From a checkpoint of a small transformer trained on Wikipedia.
Architecture: RMSNorm before each block, rotary positions, no biases in attention or MLP, tied embeddings, normalized queries and keys, capped logits.
Each number is 200 + 30 x the weight over its row's rms, rounded and kept within 0 to 999. Layers, rows and columns count from 0. The size before them is the row's rms in percent of the matrix's.

# layer 5 MLP up, 2048x768, rms 0.0619, rows 1254-1302, columns 672-719
094,178,233,182,255,223,161,201,215,145,193,206,118,209,200,244,187,199,165,145,172,216,237,214,226,250,235,172,164,180,244,217,218,171,170,144,171,230,211,254,184,197,195,167,180,203,191,145,230
101,264,233,255,209,175,215,146,239,173,182,226,212,165,238,180,213,226,154,226,149,177,178,194,288,180,169,215,155,240,229,227,160,207,259,226,144,234,188,267,197,177,205,157,234,230,173,197,209
101,214,250,303,222,195,204,197,185,223,203,213,194,210,218,191,241,135,182,257,201,199,205,246,220,182,228,140,195,225,191,198,205,210,216,277,191,191,147,219,194,186,183,232,177,232,216,172,163
102,234,226,251,239,190,225,148,162,261,192,150,179,191,230,189,202,242,207,238,159,155,238,219,277,230,226,192,154,151,171,196,250,202,161,165,187,194,186,241,224,208,215,219,162,203,229,233,239
101,178,172,161,174,217,215,196,195,176,211,202,187,277,154,185,225,234,220,216,196,241,169,124,216,160,252,231,173,203,238,189,181,232,173,151,239,191,156,209,229,161,175,170,232,210,232,162,175
093,204,163,220,144,190,177,155,200,204,213,222,159,219,132,192,211,226,204,238,188,230,217,186,195,205,209,192,170,199,168,195,268,199,192,168,182,201,183,209,184,167,233,226,192,181,191,197,203
108,189,210,226,241,219,167,215,200,258,144,227,168,202,173,252,212,248,186,216,194,153,234,188,203,199,175,218,167,196,258,196,180,153,180,213,277,221,173,175,165,205,183,143,190,181,210,234,181
098,173,182,239,291,199,151,170,193,185,173,224,157,225,176,158,164,160,186,160,196,191,185,128,159,198,210,205,164,237,201,207,186,222,211,218,149,181,204,185,196,191,192,210,228,157,229,194,191
099,160,207,231,188,219,230,217,192,167,166,237,215,185,220,148,184,183,209,209,175,184,210,221,186,168,273,206,242,171,178,234,177,201,180,205,220,178,167,169,205,185,164,275,223,211,238,222,221
104,181,204,203,184,213,165,186,189,220,202,179,198,257,194,238,226,186,183,239,181,223,204,179,251,187,170,212,142,230,174,219,197,224,203,189,176,191,211,210,151,231,199,139,236,203,203,182,210
094,247,213,204,210,181,263,167,264,104,194,181,230,208,197,190,181,189,227,221,153,188,189,199,224,125,184,200,212,171,197,186,228,189,232,145,174,184,219,190,187,252,213,213,197,195,178,209,214
100,206,194,173,208,168,192,178,187,196,200,182,167,229,185,239,208,227,193,156,200,249,209,208,175,241,212,192,196,171,203,192,164,212,211,183,210,204,165,190,210,210,212,210,178,208,198,182,198
100,221,196,185,195,225,223,231,234,166,167,179,141,130,192,155,166,194,222,164,188,193,222,194,196,213,249,200,264,249,215,181,210,194,218,183,168,184,208,206,236,248,202,208,190,175,238,161,193
096,198,233,197,193,164,169,246,229,225,211,196,193,206,213,169,232,273,190,176,217,231,211,173,222,227,168,188,246,209,209,162,198,198,120,201,235,156,152,206,212,161,240,215,203,203,195,162,126
095,193,200,185,173,190,209,165,171,205,157,162,254,179,190,172,216,211,192,262,150,176,167,174,290,217,175,210,157,237,201,225,182,136,158,106,138,240,220,199,199,247,174,190,195,187,151,195,166
100,198,243,221,204,210,173,170,194,218,231,227,204,261,170,192,176,191,282,174,120,207,215,238,185,223,216,171,183,210,143,208,168,191,196,143,178,224,190,167,211,199,212,175,223,185,178,205,236
096,189,208,193,223,238,195,199,197,215,183,213,236,159,165,205,146,222,202,202,208,207,226,166,248,258,216,236,219,263,148,220,196,239,173,173,170,165,209,185,194,189,182,216,230,293,188,184,187
096,188,233,164,208,212,251,155,184,222,253,166,187,226,166,188,170,232,235,229,184,210,185,214,160,173,217,211,219,248,240,205,192,243,239,206,212,194,160,195,201,217,207,196,125,227,247,139,200
093,215,211,238,186,236,157,194,207,200,190,208,204,235,209,169,238,224,212,205,236,189,162,193,256,239,159,215,190,182,210,184,208,234,216,176,158,178,254,228,225,225,223,212,254,227,228,170,202
099,156,198,161,187,189,235,182,238,184,158,212,231,188,170,192,235,161,231,177,210,162,168,223,209,188,176,247,218,171,221,238,172,189,240,221,211,263,209,233,153,185,191,211,204,197,183,224,175
096,175,270,212,169,171,212,241,217,268,185,231,213,208,164,213,178,222,281,181,217,213,242,201,184,208,194,200,180,192,169,205,174,156,161,234,199,177,149,223,174,199,204,207,193,176,228,190,223
098,180,170,151,138,197,166,210,211,187,177,217,204,191,244,162,187,167,214,155,228,178,174,197,187,195,197,207,180,175,156,209,188,154,160,177,208,216,187,222,185,172,154,208,201,202,157,176,182
095,145,254,176,202,238,237,183,194,224,198,228,189,234,189,216,173,225,186,199,144,174,145,206,189,180,228,137,166,222,208,200,147,192,202,202,159,235,182,198,211,198,184,152,205,219,218,156,196
098,161,246,143,224,233,230,158,220,205,182,182,211,251,206,232,212,238,199,199,194,209,193,235,201,233,191,240,195,196,253,219,232,223,176,176,169,188,139,227,236,172,212,223,200,237,192,241,234
102,257,221,199,234,156,232,251,235,198,170,210,265,244,239,172,221,162,220,215,223,193,215,196,230,180,165,244,251,150,193,162,234,197,202,202,162,207,203,195,196,219,148,206,178,212,189,164,173
103,209,190,226,144,219,221,182,200,216,211,214,156,215,171,202,222,248,181,227,163,268,220,203,176,215,191,165,212,223,168,189,226,194,185,213,204,190,215,234,216,207,178,181,182,234,185,138,188
092,182,208,231,217,211,160,212,184,183,186,193,225,217,219,184,203,199,235,217,201,234,165,180,191,225,224,165,247,206,209,180,186,242,229,218,159,181,140,175,217,192,199,236,231,234,168,225,160
099,211,191,180,199,186,174,219,172,196,187,213,219,209,153,195,195,208,207,182,194,185,220,153,180,180,178,179,190,147,206,160,185,172,195,210,200,157,244,204,129,173,197,178,204,141,216,181,163
106,229,221,148,234,198,257,236,168,199,214,183,208,166,249,221,200,242,204,189,210,192,224,201,197,175,205,244,191,188,175,153,195,190,151,156,192,215,176,179,186,193,208,227,236,177,195,195,227
106,170,236,174,172,140,158,221,229,190,205,199,207,228,209,227,186,207,213,181,221,265,132,224,150,194,202,182,208,217,210,189,230,212,223,215,177,256,233,178,199,215,138,149,185,249,229,182,229
100,197,217,227,178,165,174,180,192,202,172,163,176,204,206,204,239,186,211,178,199,178,228,168,202,169,202,199,223,182,125,259,214,189,223,202,258,206,152,195,230,149,234,187,219,218,190,177,208
098,202,139,199,172,157,214,186,251,219,183,180,138,211,181,224,168,213,207,195,199,218,236,232,197,197,189,200,186,208,171,184,232,195,151,213,236,190,261,143,198,204,219,240,171,233,200,191,176
097,184,206,244,224,153,205,146,219,208,237,185,182,202,180,224,176,220,195,183,114,189,195,193,210,171,240,159,186,176,256,231,156,245,164,250,208,149,117,221,188,221,227,255,223,199,192,167,224
099,173,189,208,224,199,238,245,181,184,186,187,188,165,192,119,191,204,225,223,196,206,213,208,114,144,235,208,201,169,203,184,232,160,223,174,171,232,147,144,180,213,158,201,221,201,213,287,189
111,190,165,217,201,217,212,164,192,234,167,214,171,231,191,210,142,217,156,220,216,199,162,119,234,148,212,207,183,219,148,253,220,130,229,199,183,158,215,221,205,179,204,221,236,213,216,162,178
095,197,222,195,195,207,188,202,203,213,188,189,189,195,191,191,210,206,237,220,262,168,217,215,166,158,211,243,210,206,159,225,205,224,217,188,238,218,220,200,176,174,207,175,225,244,205,196,190
102,157,181,254,186,230,202,203,181,211,199,247,160,218,210,237,210,218,163,226,179,166,161,125,163,189,233,209,168,206,161,192,181,189,188,176,174,179,202,192,187,215,238,202,201,178,224,205,200
099,199,187,218,283,191,192,189,205,167,207,215,203,206,141,191,215,232,157,277,203,139,140,170,209,211,209,214,226,204,196,251,197,240,216,210,176,268,203,178,284,208,242,197,222,171,180,152,252
097,203,162,160,233,183,182,178,222,153,183,219,152,187,200,234,190,215,174,225,215,179,202,239,218,186,196,214,169,179,185,231,197,223,227,199,170,193,228,175,248,167,224,164,177,218,169,269,221
102,189,161,192,195,163,221,206,200,215,184,177,187,174,214,201,189,195,182,196,247,177,211,205,217,230,212,178,198,191,170,245,230,198,175,232,178,237,159,196,209,177,227,210,241,197,148,173,198
096,208,206,221,181,170,218,166,183,192,212,199,209,244,232,221,205,197,163,160,170,138,202,230,146,203,195,195,187,202,237,227,242,172,209,218,172,181,186,166,194,173,186,197,209,178,208,184,194
098,254,166,214,215,168,179,188,171,220,204,195,179,242,149,218,131,264,256,196,229,211,227,168,152,182,241,220,222,224,205,190,179,207,173,215,234,208,190,239,232,209,219,174,194,222,176,179,244
099,195,190,197,163,193,217,215,218,259,219,160,182,205,152,184,160,215,171,223,197,237,255,167,212,224,195,272,209,170,194,214,197,217,189,195,223,225,258,220,153,248,186,201,257,205,164,223,198
107,169,205,192,242,152,149,231,228,222,223,184,197,216,169,114,186,199,195,232,199,187,242,288,207,244,229,180,202,208,205,218,222,215,189,164,224,192,220,207,260,237,231,194,187,176,187,187,181
099,209,226,233,236,182,222,202,189,218,218,181,184,184,194,191,211,232,185,173,234,232,191,179,183,191,155,230,177,215,234,197,154,201,200,173,182,179,212,209,231,162,196,194,197,205,208,205,245
094,248,148,218,186,217,171,183,220,186,225,316,219,204,168,174,225,172,190,189,200,123,187,215,204,156,162,180,198,182,242,193,202,179,260,220,192,263,274,233,178,156,195,163,200,230,266,177,221
102,175,227,192,206,236,218,162,180,190,204,203,153,213,179,190,229,157,207,204,265,238,250,211,244,143,174,188,204,186,142,189,217,181,165,215,191,190,232,151,216,254,228,233,207,215,160,166,193
103,192,169,189,196,198,193,161,236,214,225,211,214,172,174,218,200,203,218,141,206,213,217,164,182,182,219,207,194,210,154,193,182,183,187,170,243,164,238,257,164,179,212,223,160,203,176,144,168
100,244,232,208,267,205,150,195,230,196,185,185,188,178,222,210,234,277,198,139,167,210,186,223,181,164,190,192,206,205,160,216,216,254,160,170,197,192,167,194,181,158,215,230,158,250,140,176,206
# layer 5 MLP down (transposed), 2048x768, rms 0.0721, rows 1254-1301, columns 672-719
090,220,221,208,193,192,139,224,159,189,179,191,203,198,158,147,215,141,192,257,177,246,238,215,221,184,207,241,188,239,192,225,169,158,203,223,179,157,239,189,195,196,219,244,246,154,218,160,179
099,236,203,207,156,229,217,179,273,205,216,161,216,236,162,182,184,199,176,197,252,211,205,182,168,231,198,218,229,198,172,229,215,267,202,208,240,216,268,190,178,128,207,187,212,208,229,194,143
096,238,193,184,219,267,215,263,159,243,180,195,220,187,181,228,194,161,183,152,191,213,213,222,226,172,207,173,129,173,165,217,213,281,218,225,169,226,206,216,270,195,190,277,193,206,208,193,207
103,234,275,252,160,197,160,159,136,261,208,186,220,186,168,241,188,164,226,205,195,178,225,286,219,189,233,232,216,182,200,206,221,156,192,216,190,217,228,222,200,205,178,228,200,189,219,202,170
105,221,189,207,175,180,177,229,218,187,212,194,193,216,250,170,165,241,174,255,192,188,149,192,225,173,185,179,217,209,191,173,179,245,187,154,229,191,215,240,210,217,160,231,209,170,177,198,188
092,189,204,218,217,234,254,217,136,251,262,206,162,233,176,221,208,185,189,193,191,201,214,174,170,214,180,204,218,209,191,226,151,184,240,256,120,161,252,208,242,196,217,216,209,243,210,211,228
113,144,182,200,193,230,154,192,176,204,212,185,156,214,250,212,168,244,182,235,245,225,237,152,247,199,197,172,219,193,215,236,251,182,128,216,234,182,164,221,191,194,172,209,176,203,177,221,184
095,159,217,199,224,171,168,207,198,204,208,136,258,225,125,152,193,213,237,216,212,251,149,221,245,192,232,243,219,195,197,216,216,191,233,199,154,218,140,248,165,252,210,200,172,217,196,211,247
098,224,183,173,187,184,214,211,211,153,210,240,138,217,193,204,194,193,222,217,169,216,197,129,216,196,218,195,193,207,215,200,159,240,264,235,181,222,204,160,201,218,173,241,215,196,162,250,191
104,201,218,220,202,232,182,176,146,208,156,233,208,199,282,186,191,223,228,159,235,195,184,256,211,232,240,194,217,170,234,272,204,262,197,188,189,150,212,206,240,223,251,161,193,210,167,237,194
095,164,187,226,209,224,208,139,219,231,140,161,198,211,201,206,232,199,203,155,167,184,169,247,231,223,178,245,215,195,211,178,147,186,234,211,204,218,151,189,197,194,214,188,247,250,210,134,220
103,184,191,211,203,217,138,147,214,162,174,213,227,175,202,288,156,202,216,160,160,235,216,172,173,181,198,185,200,164,197,228,191,242,204,216,215,233,200,157,171,220,205,185,179,218,232,135,179
106,218,206,212,204,205,181,209,166,242,227,235,209,170,195,248,232,142,195,228,215,188,191,215,150,246,205,173,167,170,210,168,207,213,250,194,143,202,165,210,163,172,267,192,213,188,185,211,160
097,216,198,205,117,176,179,257,224,249,165,192,204,170,232,195,162,189,177,190,236,157,145,135,130,222,192,193,179,196,169,217,204,170,190,215,196,185,202,206,176,210,254,217,189,141,252,229,174
101,222,173,159,190,163,206,252,177,205,242,226,189,249,190,193,207,204,197,183,183,219,212,201,173,191,197,193,219,215,195,206,223,149,263,171,209,214,163,197,181,211,212,191,178,135,150,192,214
100,210,199,204,202,198,157,161,190,160,236,182,192,205,179,225,240,212,219,229,89,180,185,191,253,231,178,189,210,261,227,243,219,227,226,175,177,231,241,188,185,222,227,180,183,170,194,198,202
095,203,169,171,209,245,246,223,207,230,206,195,219,214,190,231,185,192,189,234,182,215,242,180,203,115,154,173,181,200,176,166,202,216,181,270,169,207,138,150,223,169,192,218,204,267,232,190,205
095,193,261,195,187,211,225,164,198,174,221,202,201,208,221,244,191,157,192,192,175,151,152,200,169,199,225,184,199,167,237,183,230,186,210,175,178,185,177,193,180,217,206,154,186,171,187,161,242
110,167,226,219,200,235,213,187,165,220,224,202,248,214,164,175,252,215,187,222,212,287,204,126,131,226,215,239,223,175,250,183,203,259,233,217,171,212,242,266,216,205,177,220,214,262,199,222,173
098,155,167,191,205,226,237,211,172,223,180,208,237,246,224,268,190,186,206,175,144,186,188,212,216,177,162,218,190,196,198,182,174,184,175,228,246,140,231,180,188,245,215,204,223,159,184,184,249
104,167,207,173,219,181,133,257,221,163,185,229,183,203,190,216,151,235,247,187,181,174,203,233,170,191,173,213,193,181,218,214,148,188,213,242,171,230,196,228,218,258,250,215,198,179,135,159,202
097,219,160,153,223,202,137,225,199,183,253,218,199,215,200,213,228,226,174,224,174,210,263,223,213,199,205,215,195,234,210,188,161,211,218,197,141,182,147,170,182,205,160,212,221,213,195,145,190
094,208,159,204,175,139,210,200,218,167,194,203,285,237,226,275,197,218,196,184,191,162,161,184,235,229,249,203,156,196,244,195,177,236,201,211,201,219,206,267,208,146,169,166,171,208,257,200,191
096,213,233,228,177,236,204,131,218,190,158,237,279,201,190,308,207,116,172,174,234,182,157,168,233,154,160,227,183,260,166,233,203,278,203,188,204,218,210,203,177,256,250,227,216,224,232,201,184
099,223,259,201,179,201,206,198,177,178,125,226,195,248,220,192,252,193,245,196,246,217,181,216,224,166,194,165,178,197,222,192,219,219,206,183,201,181,174,222,202,171,231,134,170,154,238,168,179
101,210,223,258,224,225,186,211,189,196,245,200,212,166,186,240,216,193,232,239,166,251,198,178,183,215,192,179,198,149,224,200,235,189,223,230,188,181,230,198,177,181,166,146,181,218,164,221,224
099,186,131,182,206,168,173,164,208,218,223,233,206,210,151,144,237,199,229,193,263,188,223,194,167,222,130,215,194,174,234,163,218,138,211,243,251,209,226,209,131,188,238,204,172,191,217,180,235
101,228,194,166,208,254,190,219,146,145,140,164,164,184,215,227,198,252,211,203,268,144,183,237,176,216,186,248,213,201,197,181,225,248,222,203,292,204,179,193,192,186,200,220,180,190,194,231,203
107,277,198,229,204,153,202,208,170,169,198,180,209,189,245,225,220,239,225,158,186,241,145,165,211,185,254,245,233,221,230,126,196,231,237,196,173,197,186,197,231,188,236,176,176,165,190,191,262
103,168,198,172,161,181,201,211,191,203,225,161,220,240,147,230,193,210,135,227,195,219,167,182,231,229,178,217,199,186,192,219,197,241,182,236,218,264,214,150,179,165,212,223,181,240,233,204,194
100,216,224,196,235,211,290,198,203,171,159,208,167,207,191,171,219,219,176,176,195,192,235,183,149,205,200,169,207,207,215,203,195,197,147,224,213,234,176,193,163,204,233,203,206,210,194,236,201
097,200,197,201,243,169,207,199,227,263,144,182,202,221,226,218,194,237,157,151,238,193,213,243,206,219,196,222,169,249,181,191,185,202,175,182,193,214,141,238,170,150,187,285,238,257,186,210,190
096,229,234,216,219,204,219,255,210,214,170,217,226,231,197,225,166,171,162,237,175,208,227,236,229,190,166,170,191,222,265,201,238,160,228,236,151,177,235,177,182,142,175,171,223,188,185,135,180
096,222,189,215,227,283,216,236,150,222,130,186,211,179,209,292,222,213,218,195,196,275,220,151,202,231,195,213,185,270,248,165,191,216,206,250,169,218,216,232,218,186,187,178,186,163,138,213,204
093,204,207,208,209,139,208,248,202,204,193,186,156,134,226,187,246,225,216,225,225,202,193,229,217,181,197,275,195,183,152,245,197,188,200,160,256,201,218,179,203,193,184,213,163,201,216,180,187
095,231,211,225,219,208,156,171,231,203,219,215,165,166,156,160,206,235,164,227,256,229,192,198,253,176,193,204,223,216,164,171,151,218,202,239,240,185,291,211,229,218,172,209,201,259,165,222,184
101,167,236,191,228,138,217,192,213,218,232,197,207,181,187,236,188,248,159,218,185,152,227,169,223,187,248,131,217,214,241,166,196,194,216,193,182,184,175,206,246,208,252,196,195,206,182,241,212
099,203,155,210,188,189,157,151,174,182,160,181,169,137,235,211,184,205,198,187,235,229,195,208,216,204,242,172,205,202,184,199,111,191,190,211,220,166,166,231,214,248,202,191,183,179,249,230,180
100,204,202,154,161,183,194,174,224,176,185,209,234,192,219,143,231,200,146,218,231,206,203,243,199,153,199,171,187,260,204,178,235,211,204,208,152,142,189,226,208,216,237,192,211,233,191,201,203
103,229,240,203,190,152,154,249,207,175,215,173,196,169,207,217,220,183,203,249,182,195,193,213,220,239,134,249,245,144,184,179,188,152,172,209,219,193,216,224,202,227,157,239,199,181,123,182,218
094,154,166,179,194,163,170,216,221,212,160,183,205,222,222,163,164,164,197,161,244,268,194,190,181,255,241,195,212,222,230,224,152,238,183,177,177,224,213,153,183,201,188,166,176,245,257,204,216
096,215,200,204,210,191,232,247,193,206,158,139,155,243,216,224,189,235,202,185,190,210,224,207,192,236,217,193,190,195,192,117,189,240,178,208,201,197,193,171,237,123,261,237,255,219,142,211,201
097,154,197,113,237,197,180,224,180,235,188,236,195,193,172,223,222,222,189,224,158,254,196,137,218,178,224,230,224,191,203,184,220,186,211,202,186,204,160,207,209,215,152,173,215,160,236,193,193
099,186,225,162,241,156,196,186,178,192,205,209,182,212,196,227,107,174,182,190,236,217,185,199,194,165,238,173,213,158,193,197,220,190,208,163,252,213,207,200,202,217,163,161,172,166,252,171,241
100,201,201,187,190,160,220,220,251,174,184,195,186,211,195,154,163,175,163,187,199,208,231,200,216,178,188,185,148,195,224,189,190,216,230,293,198,177,182,193,178,189,222,244,214,189,217,244,208
097,159,220,192,198,182,188,143,209,212,189,167,215,200,187,184,242,191,226,213,164,198,235,233,146,200,163,234,189,195,210,168,195,206,195,206,192,217,288,147,226,229,207,216,219,177,219,203,224
104,188,211,173,211,194,174,191,172,176,220,181,233,202,205,190,218,189,194,248,224,234,205,208,257,163,209,196,215,244,227,209,217,226,144,211,200,211,172,205,202,192,186,181,194,194,182,215,184
100,246,201,141,226,212,190,172,185,193,195,171,219,206,220,233,145,220,199,235,182,212,187,184,217,208,249,204,230,176,197,199,164,189,197,153,178,151,143,168,221,233,160,197,187,196,156,153,246
# layer 5 MLP gate, 2048x768, rms 0.0581, rows 1255-1302, columns 672-719
100,198,248,205,175,189,196,244,193,155,208,184,225,161,155,179,220,203,179,152,192,166,230,167,179,253,198,240,239,240,207,198,180,186,144,229,218,216,171,181,182,212,226,218,219,181,199,196,225
103,191,167,204,203,160,213,172,208,151,219,180,162,233,220,209,125,235,185,139,199,193,156,187,206,147,210,182,242,228,250,206,199,239,196,169,189,220,158,189,170,214,163,159,230,205,190,192,193
104,232,153,223,207,217,229,246,205,175,158,192,182,211,192,199,153,227,201,152,169,209,169,207,214,139,240,181,217,198,196,199,171,174,196,239,203,196,189,226,190,215,215,165,252,199,275,231,199
102,184,202,176,213,216,242,243,227,174,170,218,207,181,217,156,148,202,208,208,223,224,174,148,234,183,182,228,176,160,189,144,162,209,284,209,294,201,176,200,196,180,204,228,194,203,209,226,175
094,203,229,215,210,185,216,204,183,224,144,179,194,223,221,182,194,247,236,203,165,208,247,179,200,204,205,183,212,226,153,268,199,248,200,183,232,213,189,173,215,161,230,224,176,211,236,171,212
107,190,194,207,188,185,170,245,171,190,171,184,230,181,226,217,207,217,214,279,209,215,195,195,257,184,180,219,196,220,181,207,238,169,110,133,194,197,120,232,241,171,231,191,233,214,185,187,207
094,248,189,191,202,194,201,254,240,164,194,182,210,188,163,213,219,236,194,217,222,192,222,219,173,168,181,208,179,211,164,142,187,178,169,198,187,232,240,180,201,168,178,178,219,239,230,195,183
096,209,160,198,189,206,213,257,201,252,188,237,227,214,185,215,229,226,183,173,216,167,200,200,186,222,227,182,269,185,242,240,211,203,179,215,206,217,146,161,173,244,176,239,202,204,200,235,207
101,174,138,130,199,208,179,157,190,120,208,170,291,221,221,232,235,236,210,262,131,208,166,214,171,192,214,201,213,229,196,146,246,181,187,203,154,194,206,174,218,180,201,218,234,197,161,198,184
095,182,174,223,210,185,182,193,205,229,239,215,171,200,233,225,236,184,254,199,228,214,168,215,192,203,174,156,202,136,198,248,229,206,241,232,190,218,221,157,182,230,216,201,176,159,205,203,184
102,234,195,237,188,155,175,167,226,194,211,213,156,230,243,196,249,231,195,196,224,226,219,204,191,215,240,202,240,143,228,246,170,254,168,208,184,189,168,243,213,174,224,200,265,218,193,196,191
100,211,221,178,185,236,206,189,202,190,209,190,187,232,162,170,232,171,191,255,185,222,178,259,147,196,238,231,234,260,226,191,232,223,198,208,145,200,224,196,204,216,219,113,189,197,211,156,138
097,197,180,188,223,147,212,188,227,243,178,186,185,184,173,257,237,165,194,218,219,217,326,238,240,178,192,214,185,190,220,213,240,189,133,218,239,238,233,143,163,151,186,212,196,158,227,171,220
096,253,172,207,169,209,245,216,195,158,209,206,181,182,216,238,177,222,137,153,164,209,226,200,199,215,207,208,228,220,199,219,222,189,204,195,219,227,228,197,215,171,166,197,230,177,175,177,196
098,182,195,199,206,197,185,190,208,127,247,222,162,189,201,179,194,180,241,226,164,221,215,162,196,238,184,174,210,182,221,191,155,168,189,182,194,211,214,163,218,199,154,214,226,211,247,188,198
096,184,218,228,122,196,189,226,168,217,204,161,243,147,214,184,189,203,233,163,115,186,230,205,145,222,195,178,182,228,200,207,217,169,216,168,237,212,178,240,217,181,217,271,163,204,206,249,154
095,197,176,171,214,191,207,181,191,246,217,163,248,199,240,225,191,249,219,165,242,175,204,172,219,207,170,209,178,159,136,259,217,196,222,202,226,200,156,203,140,199,233,142,159,248,216,236,272
097,227,200,209,165,256,214,246,240,213,204,196,173,157,177,167,193,185,226,173,152,176,179,238,163,189,202,181,254,165,210,271,214,191,195,196,227,202,190,144,168,211,248,201,204,240,234,211,219
099,179,211,246,206,168,216,222,157,232,261,257,197,142,151,203,206,208,195,171,185,168,209,205,159,221,152,178,176,194,221,205,157,178,219,264,154,176,221,203,158,168,278,185,223,189,191,176,193
099,204,157,219,274,201,230,140,204,208,186,171,195,156,193,205,158,182,182,205,189,268,201,232,198,227,201,169,225,204,200,202,256,223,195,206,248,183,236,170,213,174,220,198,236,205,147,209,200
095,193,176,209,194,220,207,167,198,247,215,227,235,203,180,174,199,155,195,187,200,231,221,205,206,201,228,183,203,204,177,177,217,180,249,210,151,168,133,175,155,157,164,196,177,214,215,260,165
096,197,237,167,174,194,271,223,183,214,186,224,179,228,225,213,204,227,186,200,233,206,255,203,206,213,197,209,194,192,180,234,197,153,198,196,223,212,194,164,157,214,149,198,196,178,177,166,226
099,207,136,206,183,204,236,237,171,193,199,192,206,116,210,195,164,206,172,204,163,205,247,271,173,226,162,174,198,173,247,194,211,217,152,201,178,179,201,217,280,164,206,199,228,234,205,212,186
097,229,204,181,205,194,239,159,163,172,220,226,163,173,224,190,166,170,204,177,249,203,189,207,197,184,165,222,196,199,208,236,257,186,261,178,182,166,200,202,213,260,243,258,200,209,235,201,171
103,221,204,176,210,198,202,231,240,176,184,191,218,217,149,162,145,243,222,176,167,168,185,206,184,237,189,216,182,181,158,196,221,164,191,157,204,186,238,208,230,214,162,231,220,150,223,185,177
094,188,203,195,254,195,162,237,160,185,199,208,172,200,242,201,157,199,184,207,184,230,197,256,201,169,177,203,242,198,203,208,231,236,194,189,189,163,178,254,176,199,211,168,184,207,132,230,227
102,194,230,209,218,130,147,216,223,237,180,244,177,195,178,258,187,228,206,238,230,172,169,199,203,218,178,188,196,220,208,225,164,285,190,209,175,240,188,221,157,193,193,147,218,203,198,228,227
103,143,199,183,184,183,191,245,228,180,203,165,177,176,204,196,191,210,193,181,255,212,216,243,146,169,229,235,224,153,176,185,150,199,179,227,206,173,194,225,207,232,217,195,175,213,216,150,207
106,190,171,184,168,220,175,202,160,248,152,180,206,182,250,215,186,226,162,201,224,210,201,186,168,116,171,106,213,199,180,183,238,237,193,197,248,234,229,212,192,269,218,217,198,170,200,233,186
100,172,242,196,204,187,241,159,232,124,243,209,193,185,168,193,248,218,201,171,225,187,223,165,228,208,194,202,271,157,220,151,205,221,139,182,174,203,213,117,225,214,183,204,178,241,201,226,206
099,156,206,196,209,193,208,200,189,187,165,184,146,186,168,170,220,224,249,239,213,190,216,188,281,203,133,186,227,190,217,132,183,188,194,226,213,178,212,177,177,226,169,233,156,183,218,222,154
096,258,235,228,216,217,206,228,186,170,209,186,183,167,181,204,156,246,203,198,197,198,178,168,162,226,207,193,227,201,176,132,192,227,211,207,198,185,250,224,196,175,204,169,181,237,268,173,166
100,156,195,179,215,249,168,253,255,142,181,205,226,173,197,174,210,197,173,176,240,220,168,244,149,175,202,204,201,165,225,154,210,232,178,250,206,228,199,168,248,184,190,202,224,217,146,160,181
106,144,228,173,199,174,174,194,205,261,195,219,173,247,240,217,207,233,186,213,229,214,197,190,170,158,151,215,226,183,222,204,169,179,193,203,197,253,184,187,233,191,135,206,208,158,208,182,206
094,229,201,207,228,207,167,165,224,192,165,206,203,146,189,211,148,218,176,199,260,206,207,192,206,203,203,189,219,185,184,158,141,231,191,226,215,164,215,233,181,240,150,128,240,230,186,182,245
105,223,165,179,210,221,155,229,199,233,217,167,206,192,199,229,186,256,170,142,227,165,165,192,198,180,200,163,227,154,194,240,200,165,216,164,198,118,213,223,205,185,189,239,210,179,191,173,160
094,183,198,184,217,246,146,212,233,201,235,200,201,222,228,164,254,174,248,180,175,158,202,187,231,217,176,204,185,190,243,230,222,245,180,228,206,150,179,248,152,253,233,208,221,221,157,207,215
099,199,172,213,182,239,170,237,221,152,205,227,220,195,230,165,243,227,212,170,185,204,201,168,232,234,173,187,221,201,220,187,183,189,204,188,252,223,210,210,223,257,150,191,203,190,186,173,214
103,215,170,231,168,222,226,201,190,197,180,193,201,172,182,199,171,212,195,179,201,193,167,134,182,241,196,214,194,139,211,156,166,218,219,237,230,202,193,217,189,187,166,200,183,201,271,188,205
093,203,256,202,236,230,193,99,175,178,227,226,220,208,201,250,172,207,202,218,258,200,179,184,218,190,200,206,214,273,221,247,189,258,197,242,152,193,215,209,209,187,226,198,149,214,187,179,150
097,191,205,182,145,216,163,234,196,171,145,160,159,206,217,198,244,207,281,187,260,244,231,185,190,144,235,195,210,198,203,211,197,152,231,230,211,216,219,221,199,189,196,213,255,232,208,207,207
096,191,145,203,264,206,186,174,203,184,197,176,174,211,254,167,181,257,228,169,298,271,201,204,229,227,186,216,196,207,205,209,211,209,201,213,182,166,168,174,194,209,270,170,195,251,179,189,148
107,193,216,168,211,152,164,222,236,218,218,200,239,249,175,211,205,149,158,179,240,182,225,232,218,209,210,203,167,197,178,221,186,206,231,215,206,235,170,182,183,192,174,260,189,222,211,143,201
101,214,200,170,154,172,241,215,182,183,155,155,224,194,157,150,203,181,158,193,214,121,120,200,138,195,225,224,245,163,201,170,170,263,189,178,178,211,182,185,237,201,179,189,266,186,252,212,219
097,215,211,170,191,180,179,219,239,183,212,233,203,166,226,186,171,190,187,160,201,217,204,233,203,202,226,211,195,172,153,192,149,206,203,179,167,160,261,227,228,196,195,219,204,220,198,214,199
098,213,149,215,228,227,234,255,250,189,184,142,206,200,215,214,178,201,220,219,184,200,237,168,248,165,226,211,190,225,156,179,222,257,185,250,245,285,232,147,147,213,174,181,250,181,122,184,255
101,244,179,147,219,168,155,195,194,213,202,152,175,240,213,168,181,171,214,226,194,160,272,222,205,182,140,187,245,197,236,201,154,214,221,214,231,219,182,208,214,225,206,180,180,178,201,210,206
102,179,177,207,214,208,160,186,241,172,231,153,195,213,163,190,144,211,217,193,201,180,192,202,214,217,192,181,167,182,220,212,139,200,201,223,194,208,215,209,238,205,171,179,114,213,225,199,179